Part of a small language model's weights: MLP 1344 GeGLU, tied embeddings.
Each number is 128 + 32 x the weight over its row's rms, rounded and kept within 0 to 255. Layers, rows and columns count from 0. The size above them is the row's rms in percent of the matrix's.

# layer 5 MLP up, 1344x256, rms 0.0757, rows 235-269, columns 0-63
size [106  90  99 103 113 101 102 102  96 103  98 110 102  90  96 104 103 102 111 100 100 105  90  92 100 117  97  94  86 104 105 100  95 101  98]
[[142 187 116 101 186 148 154 134  83 155 131 128 114 133  91 110 151  49 114  86  86 172 134  67 145 111 122  80 157 136 141  90 161 141 156 132 183 143 125 160 121 153 112 181 141 117 108  87 106 121  98 120 113 103  79 118 127 116 175 137  95 183 107 114]
 [174 124 139 118 113 129 165 185 181 182  86 149 166 139  65 133  89 139 130 107 140 208 167 162 117 165 156 135 141 145 131 158 173 155 148 154 197  85 141 125 131 108  94 123  63 110 125 170 135 152 165  97 124 179 133 142 114 149 128 197 118 126 134 124]
 [138 131 118 152 118  83 122 149 116 106 142 105 157 137 103 130 142  95 145  90 122 164 139 129  96 101  67 146 106  86 174 159 128 152 120 153 142 120 174  93 102  52 137 137  97 160  37 156 121 151  64 152 117 130 117 172  94  74 147 157 121 107  49 120]
 [110 135 115  71 133 156 164  69  94  29 179 129  87 104 139 117 164 128 137 122  95 121  43 122 161  90 158 148  87 143 140 111 156  78  64 120 152 114 112 104  98 158 171 120 102 138  99 186 167 184 132 103  80 144  85 130 160 114 124 123 122 147 154  98]
 [115  73 147 119 151 113 127 100 156 122 131 124 106 114 115 117 156 146  96 165 125 169 152 118 160 145  94 214  96 157 117  60  95 126 100  90 112 122 112 140  71 176 157 176 126 150 109 118 169 138 127 114 128 138 153 124 134 142 173 131 136 163 164 135]
 [102 152 134 182 131 185 153 150 201 129 135 145  83 132 171 203 102 125 154  92 133 153 121 163 127 157 133 116 118 128 114  39 165  84 105 132 142 136 126 153 124 165 108 194 111 156 116 153 131  78 125  95 122 106 182  74 135 159 135 113 138 153 122 109]
 [ 69 132 149 103 158  88 193 143 112 112 120 147 117 124 143 135 138 110 128 163 131 105  95 168 111 149 153  88 154 136 146 118 170 150 110 128 127  65 179 193 183 151 175  89 108 120  76 106  91  70 161 132 113 116 106 134 163  90 108  92 116 171 165 116]
 [156 111  82 157 137 111 178  86 135 146  83 177 102 128 130 128 138 110 142 133 115 148 155 128 108  66 120 116 146 124 173 104 140 143 130 119 110 181 144 152  89  86 160 103  93 121  85  93 102 126  45 122 134 174 170 130 145 124 114 141  99 150 123  82]
 [126 155 100 122 156 175 172 112 152 150 164 152  79 159 101 160 144 174 182  79 121 111 124 139 149 130 133 125 115 114 102 110 159 152 166 118 195 146 105 117 140 124 139 149 143 147 128 112 162 149  96 112 142  83 213  33 138 132 160  97 146 185  82 111]
 [132 178  66  99 138 121 134 165 108  90 175 164 138  88 131  92 122 110 120 133 167 172 129  84 166  86 149 131 122 142 122 106 137 131 128 122 125  99 122 129 160 137 117 114 104  79 134 139 146 115 175 181 121 107  98  84  87 154  88 127 134 145 199  93]
 [ 96 154 123 153 108 124 224 122 133 120 140 139 152 154 140 115 138  68 135  84 132 100 162 124 124 110 105 119 106 114 145  50  90 162 166 112 218 109 162  90 134 109 175 126 117 119 169 102 112 158 179 136 101 146 158 153 146 111 139 162 145 195 100 159]
 [140 110 133 130 113  97 107 192 153 132 146 149  74 150 156  54 121 155 125 170 159 137 107 160 102  94 180 161 110 166 175  62 135 158 141  89  95 104 185  96 134 196 108 134 105 184 108 136 132 145 152 125 125 138  69 141 136 136 136 106 194 138 108 116]
 [173 132  95 133 160 137 145  84  75 111  89 157 111 133 129 146 113 133 131 140 140 154 163  66 114  89 135 156 170 137  73 104 164 119 202 182 101  86 176  98 111 149  95 133 145 105  91  74  96  84  90 171 120 143 127 120  81 138 143 154 149  76 137 107]
 [112 118 133 104 149 107 136 108 114 143 134 141 146 168 118 157  99 144 144 138 102  70 129 179  82 130  98 141 156 117 146 148 104 125 118  92 100 140 101  77 134 156 131  86 132 166 194 199 148 188 144 118  91 157 167 176 150 137 198 120 148  93  85 193]
 [133  81 105 144 114 117 148 213 162 123 125  83  95 126 145  84 150 108 129 181 136  99 106 145 135 121  84 123 123 110 160 124  81 159 188 109 158 106 186 124 160  64 107 125 137  69 110 180 165 160 146 139 177 104 147 141 103 112  86 144 111 106 132 146]
 [122 119  94  97 189 104 190 154 148  69 170 130 117 128 144 103 163 105 174 157  85 154  66 117 104 155  96 127  95 158 154 122  81 140 121 140  90  97 111  95 102 122 137 185 122 171 145 147 140 124 131 187 164 148 112 112 140 117 137 131 160  97 120 199]
 [100 126 124 141 147  88 101 129 177  76  62 198 168 151 146 191 132 147  66  89 139 133 189 117 113 174  99 115 127 130  98 136 106 174 158 159  87  99 125  75 127  81 188 111 131  49  71 167  80  85 168 105  90 139 166 171 147 123 139 165 122  99 160 119]
 [137  92 162 172 132  83  93 143 115 153 137 104 164  88  67 137 161 151 138 138 138 173 152 159 177 203 158 143 128  86 163 190 160 158  35 128 154 133 121 122  83 108 126 135 129 157 129 135 110 150 143 111 116 120 155 137 150 106 130 128  94  95 130 116]
 [114 157 112  91 145 118 119 101 137 149 124 129 137 130 147  87 130 115 130 140 145 106 122 126  85 128  93 156 106  96  33 133  86 121 164 128 144 159 147 150  87 125 140  82  55 151 100 149 111 104 100 122 116 183 131 186  93 109 149 134 122  97 108 128]
 [ 86 138  63  65 116  79 147  73 141 148 129 161 116 146 133 143 110 128 149 101 111 117  76 115  73 111 102  78  73 153 146 119 133  79 125 127 172  31 138 128 152 100 100 134 173 153 129 166  91 130 136 108 135 140 172 182 103 124 173 143 127 188 173  48]
 [148 108 145 193 142 144  78 104 115 123 155 119 158 138 191 105 131 151 117  90  87 123 148 199 123 118 162 102 186 113  83  82 181 150  73 142  99 103  75 114 161 160 143 142 136 122  88 118  95 102 178 134 154 110 170 159 169 107 164 129  74  87  64 114]
 [149 115 122 102 143 107 126 109 113  92 153 134  93 170 134 173  79 125 148 109 121  75 125 131  85 163  93 143 140 100 147 196 122 108 159 112 110 143 165 122 105 124 121 127 172 128 155 197  79 161 134 127 131 112 137 163 135  55 190 153 106 140 119 104]
 [ 87 127 107 215  75 112  98  75 108 131 152  56 194  89 157 171 158 158 163 128  91 129 155  85  96 127 167 138 155 104 166 117 158 107 123 124  90 130 155 128  70 127 129 112 147 136 127 117  96 133 121 134  88  65 168 116 174 158 140 128 110 101 136 136]
 [111 143 181 109 130 131 134  89 118 126 118 151 178 148  97 181 169 138 152  88 119 166  71 154 102 165 201  99 182  66  82 139 116 142 163 148  91 139 133 124 122 130 160 157 199 171  95 132 161 160 129 139 158 159 137 105 160 129 142 164 119 119 146 150]
 [108 135 140 103 114 100 155 126 138 134  66  79 129  83 135 145 113 125 130  49 108  82 134 132 181 151 158 125 127  90 145 141  94  69 106 140  87 126 108 115 167 110  42 149 144  77 107 125 150  95 156 131  90 148 104 145 148  99 156 178 139 194 129 111]
 [ 91 144 115 117 106 143 124  76  70  33 164 134 135 137 153 104 146  94 134 153 165 120 124 100 103  72 111 144 185 164 106  97 190 152 112 155 124  66 106 138 107 107 132 136 153 163 109 176 120 161 162 103 140 137 119 114 139 163  79 149 114 116 150  61]
 [ 93 133 124 185  71 104  73  94 117 110 174 131 136 175 142 137  98 137 122 130  89  98 106 156 176 134 142 163 164 149 116 147 115  70 106 155 182 159 161  98 143 118  93 111 135 157 186 158 121 121  90 131 134  76 118 131 126 162 120 100 138 118 218 153]
 [151 172 143  97 147 150 165 116 171 148 122  84 148 125  84 118 162 166 148 127 144 151 139  90 165 142 109 201 148  92 164 139 126 146 147 114 117  73 170 125 146 120 126 148 135 118 146 157 177 102 101  97 109 128  77  86 185 144 178 182 122 110 177 123]
 [183  53 141 157 100 133  80 124 128 135 141 129  90 156 112  87  72 123 110 145 170 119 111 163 112 134 151 103  56  81 169 129 102 107 146  89 133 176 152 102 127 185 109 128 115  79  84 148  83 131 144 147 129 130 174 106 122  73 109 126 159 130 162 183]
 [212 134 143 139 167 132 143  87 161 187 170  66 129 151  86 127 155 103 120 135  82 112 115 153 157  90  78 142 140 141 123 112 136 136 196 178 173 102 101  80 135  92 112 161  93 145 100 133 127 121 114 141  84 152 118 103 134 107 150 139 130  98 169 118]
 [141 129 187  91 154 162  95  83 168 101  85 223 119 117 131 176 133 142 139 166 155  43 129 139 106 123 186 118 137 168 102 104 108 150 158 121 168 129 137 121 123  80 147  73 142  73 115 138 137 143  88 153 185 160 140 111 145 143  92 133 109 131 134 154]
 [129  78 170 152  98 198  94 165  85 128  91  57 159 188 119 123 102 152 164 170 129 120 117 131  72 137  94  83 158  77  74 149 113  64 112 148 100  99 160 112 157 120 134 114 152 151 141 143  66 114 153 153 154 113 108  97 142 141 141 181 105 152 132 110]
 [131 148 173 122 151 162 119 180  95 152 175 209  96 122  65 119 106 138 108 104 131 113 162 125 120 152 144 107  82 114  93 147 172 123 135 126 184  94  76 140 141  96 143 111 105 130 146 153 130  81 151 149 178  89 163  90  70 148  63 104 188  77 139 200]
 [149  78 108 159  98 153  94 123 118 123 150 133 136  93 141 108 149 123  95 128 145 119 134 135 123 125  95 104 108 120 107 163 163 138 111 138  97 135 133 152 143 155 158 108  58 111 201 171 120 130  74 141 125 172 152 157 103  83 116 133  91 136 160 133]
 [119 162  97 128 103 150 134 109 105 115 111  95  65 222 197 145 116 133 122 125  84 129  97  89 174 129 151 130 143 157 114 120 122 106 172  92 151 171  80 164 151 129 127 119  49 149 201 109  73 157 114 163  87  65 137  62 192 189 174 143 168 129 182 135]]
# layer 5 MLP down (transposed), 1344x256, rms 0.0671, rows 235-269, columns 0-63
size [109  95  91 112 107  98  91 107  85 107  90 110 103  93  84 100 100 112 102  99 103 113  85  98  90 124 101  83  97 108 113  95 100 100 104]
[[195 160 135 109 110 122 125 147 111  52 191 160 173 174 166 151  99  72 121 125 118 121 158  92 131 111 172 116  88 110 126 161 122 103 103 105 148 105 149 127  71 135 130 116 130 178  73 127 177 150 171 167 135  82 162 119 184 139 103 104 135 158 122  73]
 [112 144  97 145 147  88  90 126 116 129 206 149  89 155 240 162 142 157 120 168 126 142 139 101  76 151 154 139 126 194 123  86 126  79 151 125 112 153 149  98 118 131 137 152 124 158 161 115 114 102 159 149 116 166 127 131 173 172 125 127 132 113 119  87]
 [ 54 135 165 152 178 115 143  71  93 171  99 153 125 142 148  98 107 142  70 156 176 126 123  95 103 135 124 113 131 136 141 103  91 134  84  60  33 116 118 110  83 138 139 139 144 172 137 142 109 170 174 105  65 141  79 113 148 156 127 118 107 119 136 120]
 [ 82  87 144 114  85 207 101 124 130 107 142 125  92 136 161 127 151 107 154  75 152 131  94 150 151 106 133 145 130 126 110 126 129  77 128 168 135  85 143  96 136 163 141  95 164  98 177 158 155 147 171 135  96 126 101 112 118 160 117 125 153 143 104 127]
 [128 115  86 144  78 175 134 146 138 193 152 140  49 138 142 141 175 141  69 131 136 130 103 138 100 156 108 114 131 118 149 140 174 172 129  71 169 179 176 148 106 154 135 140  94 124 134 170 164 193 119 148  96 116 141 128 137 208 146 152 176 142 106 124]
 [154 132  79 103 111 119 139 127  86 152 150  86 127 133 151 120  81 157  83 178 138  92 166 114 144 124 120 116  76 112 147 177 148 119  73 158  35 164  74  59  93 112 147  90 165  69 107  86 145 114  77 158  57 109 128 149 114 159 162 150 130 105 204 128]
 [170 133 126 146 125 118 129  90  92 129 132 120  94 114 105 105 102  88  48 116 128  94 184  87 115 109 136  74  91 139  96 146  84 105 154 128 115 143 127 125 118 117 130  86 168 105 123 166 195 158 148 144  80 145 100 130 128 142  89 150 139 156  74 182]
 [ 91  84 172 133 141 109 149 170 139  94 120  93 163 134 136 123 136  92 112  67 155 105 126  64 139 130  95 140  87 113 144  75 186 171 173 110 176 143  76 111 154 148 157  63 167 147 158 109 151 133 175 113 138  66 109 116 168  88  97 134 127 112 115 148]
 [137 104 156 107 118 156 100 111 140  70 118 106 164 152  93 131 167 145  61 147 129 136 198 164 149 125 131 202 122 138 169 131 119 113 114 117  81  97 152 113  83 103 125 129 109 103  94 145 180  76  83 128 141 154 100 159  99 145 104 110 144 202 171 148]
 [113 136 168 156 178 120 136  86 107 172 115 170  84 113 122 120 129 124 158  96 123 154 100 142 105 105 149 156  94 183 148 110 124 180  64 177 133 109 113 125 167 157 171 113 184 114 108  79 144 129 100 194 116 126  85 112 115 108 141 138 190 115 157 119]
 [165 156 175  97 147 157  85 113  93 186 129 103 156 103 112 128 159 113 166 120 173 134 141 184 160  81 139 126 154 138 123 162 112 140 111 119  70 132 113 123 114 118 135 123 132 117  66 166 167 160  73 141 127  77  90 123 151 107  62  66  98 138 126 112]
 [157 113  87 135  93 156  89 143  74 153 163 111 139 136 164 162  77 150 106 115 132 108 132 168 152 112 116 126 135 136 134 114 160 124 140  85 148 146 119 164 133 198 102 156 136 109 100  97 172 143 103 104  74 101 143 168 122 139 158 151 124 119 122  99]
 [106 153  88 122 140 141 158 179 117 170 114 143 113 128 122 109  73 113 125 146 200 180 138  88 116 174  96  99 120 121 119 137 128  74 104 109  95 149  75 113 117  98 153 127 143 142 132 102 129 132 162 129 188  57 110 146 122 118  97 144  86 118 171 100]
 [144 130  72 122 141 106 122  93 151 151 112 127 160 144 147 122 151  76  78 137 151 158  82 110 147  72 119 152 109  79 110  80 141 107 168 161 128  95 117 184 172 107 131 160 117  96  86 116 145 109 181 170 203  99 175 157  96 171 158 136 150 184  87  62]
 [108 151 142 139 106 100 128 121  61 128 136 119 106 117 120  96 104 113 189 132 155  99 148 123 167 148  72 183 145 132  89  94 110 106 138  74  94  91 136 132 136 199 154 123 134 145 130 119 150 127 108 122 153 154 112  91 169 135 140  72 124  95 136 119]
 [158 157 101 162 110 163  68 151  95 170  95 102  96 155  90 101  75 189 119 130 122 130 159 108 123 133 130 120 144 148  85 117 120 110 141 138 165 152 131 166  71 121 168 134 163 110 142 129  96 130 109 157 234 127 137 159 191 156 130 109 175  97 106 171]
 [ 95 116 136 133  97 145 135 111 107 106 147  97 108  67 103 118 133 143 162 158 134 113 165 179  68  38 186 113  93 176 154 104 175  87 139 120 164 108 178  78 137 141 127 141 113 161 196 128 165 167 130 150 118 118  98 133 179 109 145 113 188 186  85 115]
 [128  83 112 143 113 188 118 136 112 117 141  84 120 114 131 136 134 102  91 160 130 189 109  67 119 125  99 131 116 132 151 104 157 108 134  86 152 140 158  65 169 113 128 176 189 167 182 149 112 140 106 114 175 186 123 184 137 138 136 180 125  97 125 125]
 [159 191 115  76 105  73 164 138 141 138 110  40 113 154 183 111 111 149 126 112 109 163  91 142 111 120 143 123 175 147 145 152 163 105 169 178 117 145 102 135 140  62 132 141 159 105 153 153 123 120 119 112 213 167 132 127 133  99 144 136 130 151 146 168]
 [172 110 161  62 159 139 141 199 125 149 164 109 141 128 109  84 108 112 126 124 212 165 142 122 149 137  97 198 172 143 148 134 108  91  56 104 126 131  87  65 108  95  80 104 123 153 130  90 137 148 118 181 134  96 170 131  89 192 107 192 142 127 102  87]
 [106 168 126 168 156 105  92 115 176 134 121 129 148 140 133  49 120  80  94  84 122 154 174 145 178 142 142 128 138 147 101 149 120 140 174  86 133 109  73 169 145 133 173 100 128 138 137 139  93 121 108 115 150 146 130  81  73 131 121 116 108 199 169 132]
 [101  82  69 103 155 127 140  80 157  77  98 146  76  60 121  91 115 167 119 147 136 119 152  99  93  97  69 123 195  98 139 180  98 103 167 119  82 117 154  87 179 131 147  85 115  55 183 131 138 158 110 158 147 114  34  88 138 124 138 120 176 171 125 128]
 [136 123 121 135 191  83 154 169  92  80 135 184 126 163 137 152 170 104 137 122 116 107  25 165 150 133  58 133 130 146 103 139  88 142 186 124 122  49  81 117 116 119 141 132 123  96 187 157 124 121 115 145 151 159 110 142 124 119  81 120 147 162  89 124]
 [181 125 131 113 105 110 108 144 116  89 116 106 143 113 195 107  86  85 132 198 129 177 140 117 178 127  83 142 152 155 171 176 123  96  87  94 184 124  99 154 137 113 134 129  94  85 172 127  88 140 187  90 154 157 128 115  82 142 108 112 113  96  88 104]
 [118 114 128 128 180 110 145 110  79 141 155 151 160  95 104 146 160 190 145 105 110 100 105 154  88 129 106 102 129 157 111 152  96 159 114 141 137 172 126 126  95 120 152 134 107 117 144 141  70 107 148 141 144  72 165 112 137 120  83  61 127  86 157 151]
 [100 133 119  89 154 142 110  62 124 148 137 115 122  99 113 168  95  79  86 130 111 137 126 154 113 130 116  92  90 127 139 109 106 190 140  50 144 109  83 182 118 110  96 102  87 136 163 142 103 140 121 112 129  88 138 146 146 144 102 144 119 163 117 169]
 [115 111 104 115 130 133 148 155 159 191 151 139 188 112 131 136 111 129 138  92  80 100 112 125 121 108  93 153 167 125 131  99 135 124 111 150 134 108 124 116 166 176 130 108 101 104 155 140 141 117  60 158  79  91 119 131 135 183  68  45  86 144 115 138]
 [ 94  54  38 154 141  82 115 135 124 147 157 158  89 121 147 137 100 123  86 117 132  89 101 152 150 113 136 118 132  93  97 110 108  63 174  97 134 176 111 156 131  81  95  98 127 113 160  70  76 139 125 133 135 153 154 161  78 150 127  88 100 102 129 163]
 [ 69 170 102 135 141 144 158 138 124 127 173 114 156  85  89 117 142 129 175 124  74 138 134 124 168 116 198 180 162 117  41 156 184 177 128 180 163  76 190 157  99 144 128 113 125 180 129 115 140  91 114 132 160 108 141 151 168 174 121 147  90 165 126 112]
 [105  89 135  70 142 131 109 114  56 117  62 149 136 159 159 102  78  87 120 169 164 117 145 113  80 109  84 157  49  77 143 135 161  90 101  81 132 184 131 137 178 118 140 101 157 159  55 153 149  92 119 135 156 133 109 187 111 102 126 128 104 152 124 156]
 [137 119 141 121 170 150 135 141 123 112  99 131 151 131 129  96 133 108 124 115 162 162 116 104 111  80 139 110 110 106 146  95 172  73 112  96  92  88 105 129  78 166 103  84 141 167 117 181 189 140 137 136 146 193 151 122 140 126 100  65 145 148 140 110]
 [140 115 120  62 117 129 162 145 178 109 118 130 114 112  55 121 118  77 136 118 184 136 146 150  83 109 150 217 137 124 139 169 136  94  48 125 142 193 123 163 155 136  58  91 115  98 161 123 145 156  93 102  88 179 159  47  81  84 116 117 139 163 159 115]
 [138 115  96 172 103 143 136 105 164 136 114  29 139 152 152 179 165 136 143 128 131  80 134 148 110 130 100 178 174 119 148 129 184 138  99 139  95 115 129  99 152 130 117 151 202  96 120 148 142 159  62 154  68 188 120 137 158 161 180 114 111 111 120  92]
 [159 150 117  89 104 188 132 124 143 162  88 138 134  97 114 140  44 145 132  78 143 204 168 169 110 100 115 157 170  56 152  69 118 185 115 129  77 112  97 142 154 175 160 117 138  89 178 144 106 113 111 128  93 114 159  82 126 141 141  42  91 143  91  81]
 [139 112 108 136 139 116 120 141  96 166 107 146  62 110 111 153 129 105 163 159 140 104 113 141 168 181  90  96  87  75 143 121 125 224 122 162 111 117 103 163 109  91 118 122  70 106  92 155 106 133 107 189  91  60 109 164 141 127  97 151  76 126 127 158]]
# layer 5 MLP gate, 1344x256, rms 0.0719, rows 236-270, columns 0-63
size [ 96 100 107 104 103 104  99  99 101 107 101  98  95  91  99 103 108  99 100 101  98  96 103 106 113 100  97  94  95 105 103  97 100 105  92]
[[ 91 117 108 113 131 141 177  92 163 114 139 151 114  71 158  98  76 114 122 102 111 127 119 135 144 122 133 171 107 114 117 112 162 175 175  80 145 194  96 126 160  77 146 144  60 136 101 117  77 103 145  87  83 149 159 177 128 157 172  79 123  60 101  82]
 [ 99 118 167 173 146 105  80 104 138 159 154 125 144 143 169 112  86  97 107 132 156 147  98  91 136  75 129  53 137 150  77  63 123  89 166  70 101 133 118 115 163 117 171  89  93 172 168 104 107 126 201  99 131 130  95 135 139 166 170  95  57 152 154 135]
 [ 85  54 108 170 133 157 106 120 115 165 115 159 169 129  78 137 121 133 155 159  97 110 119 127 112 103 102 112 114 123 114 142 148 124  96 169 132 112 133 106 131 135 150 101 140 146 102 153  74 147 120 120 126 121 106 121 204 130 157 179 156 132  81 160]
 [ 83 164 129  80  86 169 101 125  93  79 199  81 119 112 120 127 141 200 135 155 134 176 110  83 149 204 106 180 121 158 107 113 143 140 164 121 188 142 120  71 143  85 141 147 137 159 129 143 156 126  91  99 128 109 142 121 126 193 114 177 162 125  96 100]
 [ 87 116 132  60 112 146  56 116 114 145  91 104 149 143 158 179 168 186  75 143 117 135 140 129 123 154  83 150 158  70  85 153 110 183 116 119 116 160 169  96 102 156 209 165 112 132 151 133 119 146 112 119  95 145  86 154 118 132  76 104 146 105 101  71]
 [137 112 167 152 142 157 124 169 189 121 147  97  80 144 139 165  54 111 152 124 139  81 141 106 163 108 122  85 131 100 145 121 115 168 213  89 147 164 115 190 135 131 126 149 164 102 103 150 102 125  89 117 168 104 113 136 106 125 141  64 188 123 134 129]
 [191 107  94  91  96 162 147  79 106 133 167 143 174 102 150 150 136 146 135 120 125 140 132 140 129 101  55 136 123 156  90 156 112 145 171 128 107 162 185 121 154 190 188 173 157 135 193 117 122 147 156  95 122 142 118 148  96 164 108 130 134 114 154 113]
 [153 182 105 129 148 135 100 103 148  93 156 143 161 123 173 197 177 106 132 169 101 128 128 201 118 146 209 134 161 120  72 197 166  89  64 156  85 155 137 132 165 175 169 152 133 208 130 149  99 118 206 112  79 130 148 110 188 105 131 135 146 164 151  73]
 [122 175  86 201 116  71 140 109 125 158 153 114  92 119 114  87 138 137 147 153  59 142  86 119 194 101  96 129 116 157 135 137  71  86  77  98 125 116 102 154 169 129 117 162 145 131 155 110 129 130 119 141 121  79  88 137 119  40  73 192 106 107  96 133]
 [117 134 115 109 123 141 126 155 173 109 117 109  99 119 128 102 159 185 139 110 165 126 160 100 145 136 119 134 194 150  46 171 117 112  76 122 116 168 129 161 134 152 113  64 126 167 112 111 154 137 135  94 138 142 154 141 171 165 133 169  75 104  88 114]
 [114 111 133  57  98 168 102 100 115 140 137 198  76 166 140  73 166  63 100 195 137 128 125 161 136 151  92 134 143 191 151 150 118 157 207 103 118 101 114 103 156 119 161 150 130 137 119 163  99 106 134  59 158 141 102 118 123 195 163  77 129 130 115 132]
 [ 70 139  72  57 111 166 112  65 113  93 127 103 121  63 122  88 120 132  82 111 129 145 125 154 138 165 137 123 118 167  93 130 117 128 174 109 156  92  69  78 138  61 189 149 140 108 115 107 127  97 165  29 160 178 115 102 151 127 128 142 157 145 105 145]
 [153 114 119 181 121 114 146 113  96 134 182 195 104 116  77 125 117  80 136 148 162 170 141 141 133 197 157 135 188  78 126 123 123 130 141 107  70 172 107 127 136 117 203  75 110 169 156  72 181  93  90 159  94 125 122 112 109 103 126 121 102 116 102 148]
 [121 117  84 118 106 108 132 111  79 133 176 191 114 149 154  99  99 185 164 128 179 122 104  96 102 187 106 148  91 100 127 135  61 164 155 116  80 110 114 109 149 181  30 108 144  99 135 132  76 112 136 138 105 121 113 113 157 142 155  70  77 103 108  68]
 [142 135 147 163 115 137 111 138 106 106 135 136 177 120 151 131 169 130 185 133 118 113 143 134 105 120  91  98 135 110 120 157 141  82 140 145  55 143 201 178 117 169  92 113 141 149  51 109 122 166 124  90  97 112 151  99 167 116 139 130 120 173 104 135]
 [146 113 106 158 135  94 120 118  80 100 103  93 143  97 103 156 161 185 133 119 139 125 109  94 137  85 119 166 122  25 145 105 150 147  92 123 126 151 172 134 118  77 124 111 131 181 109 126 156 144 156  74  47 102  81 177 121 186  86 110  95 182 162 137]
 [154  68 159 123 130 152 121 175 126 148  91 136  82 151 159  80 116 100 140 161 164 118 128 135 154 188 154 161 141 129 113 151 110 111  88 105  91 194  83 152 106 113  72 129 156 171 130  96 183 109 130 124 132 113  88 193 133 113 122 116 167 130 181 125]
 [145  64 104 124 146 136 149 143 131 149  62 139 181 140 175 107 115 120 113 146  71 144 117  68 115 159 160  98 127 141 209  76 130 169 133 178 148  87 127 132  97  88 141  89 103 141 115 141 115  90 142 149 107 100 133 146 123 164 170 142 109 127 108 105]
 [147 107 138 122 141 135 143  86  81 116 167 122 108 133 145  69 130 142 163  85 148 151 151 108 146 117 165 141 172 106  55 112 125 144 203  81  97 102 147  90 157  67 134 111 121 143 174 108 133 100 137  84 117 173  89 100 215  89 110 225 142 111 166 194]
 [ 68 138  96 144 122 104 123 102 134 104 115 162  83 114  71  36 150 165 107 147  98  69 152 193 136 225 130 142 102 180 111 220 131 120 133 107 140 121 121 105 168 147 117 114 128 109  85 146 129  69 109 173  86 107 120 164 108 172 151  96 160 141 102 138]
 [ 69 137 154 173 105  96 143 128 139 124 101  92 110 115 138  77 122  89  65 130 102 171 126 138 163 145 130 107  95 116 135  92  97  92 118  74  84 106 157 187 180 136 101  79 129 119  91 189 132  72 118 128 119 157 103 132 133  94 102 149 162 119  56 167]
 [118 161 102 126  94 136 112 116 145 191 121 121 110 108 119 153 176  56 127 153 147 162 148  53  98 142 106 136 124 138 108 107 149 186  86 176 119  87 163 131 149  92 165 138 155 209 140 130  99 111  88 123 169 108  93  68 152 109 117  60 158 130 162 133]
 [129  93 113 109 143 116  67 154 144 121 100 138 100  56 128 111 152 107 136  87 136 145 106 115 137 136 104 102 115 134 185 120 148 131 168 136 123 170 120 174 182 166 101 145 171  98 136 174 135 162 157  77 117 121 173 149 112 181 159 123 132 143 123 152]
 [183 130 164 129 100 106 155  71  71 136  86  86 178 113 121 105 117  83 135 140 112 106 142  81 163 107 145 131 133 120 147  96 126 164  88 124 118 111 170 136 165 107 153 145  90 140 171 125 108 157  90 129 175 128 126 176  97 122 105 127 112 133 104 118]
 [ 93 139 137 124 105 149 121 132 113 138 154 140 136 135 140  41  97 112 107 174 148  81 153 135 158 145 137 151 144 137 138 179  70 105  94 202 131 178 108 123 108  22 118 146 130  95 114 125 171 132 157 171 148 133 120 140 148 136 191 149 129 179 132  86]
 [ 89 129 137 108 146  92 116  96 165 135 171 144  84 122 134 122 123 144 134 110 110 159 116 110 148 137 133  92  90  90 130 109  90 117 162 134 143 116 124  96 108 153 137 137 106 184  39 138 137 166 121 112  65 170 181 140  81 157 144  91  78 183 121 184]
 [163 171 135  98 128 167 120 158 115 102  61  78 104 130  89 138 134 177 193 115 145 187 137 125 142 138 167 140  74 111 148 136 157 165 117 175 165  44 103 140 101 107 124 150 110 138  63 195 196 138 119 127 100  95 140 141 136 116 139 175 172 159  93  98]
 [126 100 142 141 108  88 173 113  90 102 152 101 216  94 115 208 152 161  92 134 122 133 196 132 179 186 147 125 181  59  96 124  97 170 125 131 136 117 168  94 147 152 129 126 166 145 162 149 129  84 144 126  56 107 128 114 177 167  57 166  70 175 144  89]
 [ 89 170 122 172  85 163 147 140  77 152 101  91 121 137 140 118  99  90 102 153 115  95 112 171 126 108 135 105 192 113  79 131 104 118 159 165  70 101 166 117 146 113 139  90 142 103 135  97 172 139 190 161 148 148 188  79 131 191 121 171 162 158 115  56]
 [146 189 149 154 102 129 114 171 172 179 145 166 105  50 132  69  80 153 130 179  82 147 137 178 150 134 134 106 119 120 117  93 120 171 112 158 177 144 182 142  99 159 110 127 157 157 126  91 119 102 195 182 149 126 155  97 166 113 101 186  95 186 150 172]
 [130 127 188 125 115 132 145 140 146 132 101 111 158 108 128 106  64 188 139 147 108 123 118 156 126  86 158 198  29 110 101 179  91 154 147 124 177 147 140 159 117  92  98 184 126 131  98 141 185  91 105 122 151 180 127 150 111 146 124 156 102 152 167 108]
 [108 117 118 198  82 104 111 201 136  78 149  89 193 101  96  98 145  81 124 126  88  83 121 119 112  68 159 115 174 112  89 165 127 109 192 132 128 114 166 119 120 120 139 104 114 156 135  87 189  87  95 115  94 155  79 153 161 141 112 151 115 112 103  96]
 [133  89 160 114 186  69 110 156 164  84 178 172 174 167 167 175 138 140 150 149  90 123 104 148 110 116 149 186  92  80 102 141  57  98 122 160 123 103 126 132  91 108 147 102  84 120  72 104 120 122  98 119 130 138 121  96 117 140 147 115 183 166 111 159]
 [127 125 173  78 131 178 145  67 123 110 134 121 161  99 124 139 108 147 163 150 157 104 139 135 143 122 120 126 178 180 101 174 149 100  93 108  86 116 151 102 142 167 112  69 187 138 113 112 140  96 172 129 133 160  87  99 107  79 145 174 105 151  88 122]
 [155 142  96 155 151 117 133 104 126 104 112 139 163  43 123 155  73 106 141 115 113 229 129 154 167 141  95 139 163 134 100 143 109 117 125 171 145 152 115  50 141 151  86  85 159 119 130 163  85 101 117 107 119 148 156 129  88 150  92  82 115 158  96 116]]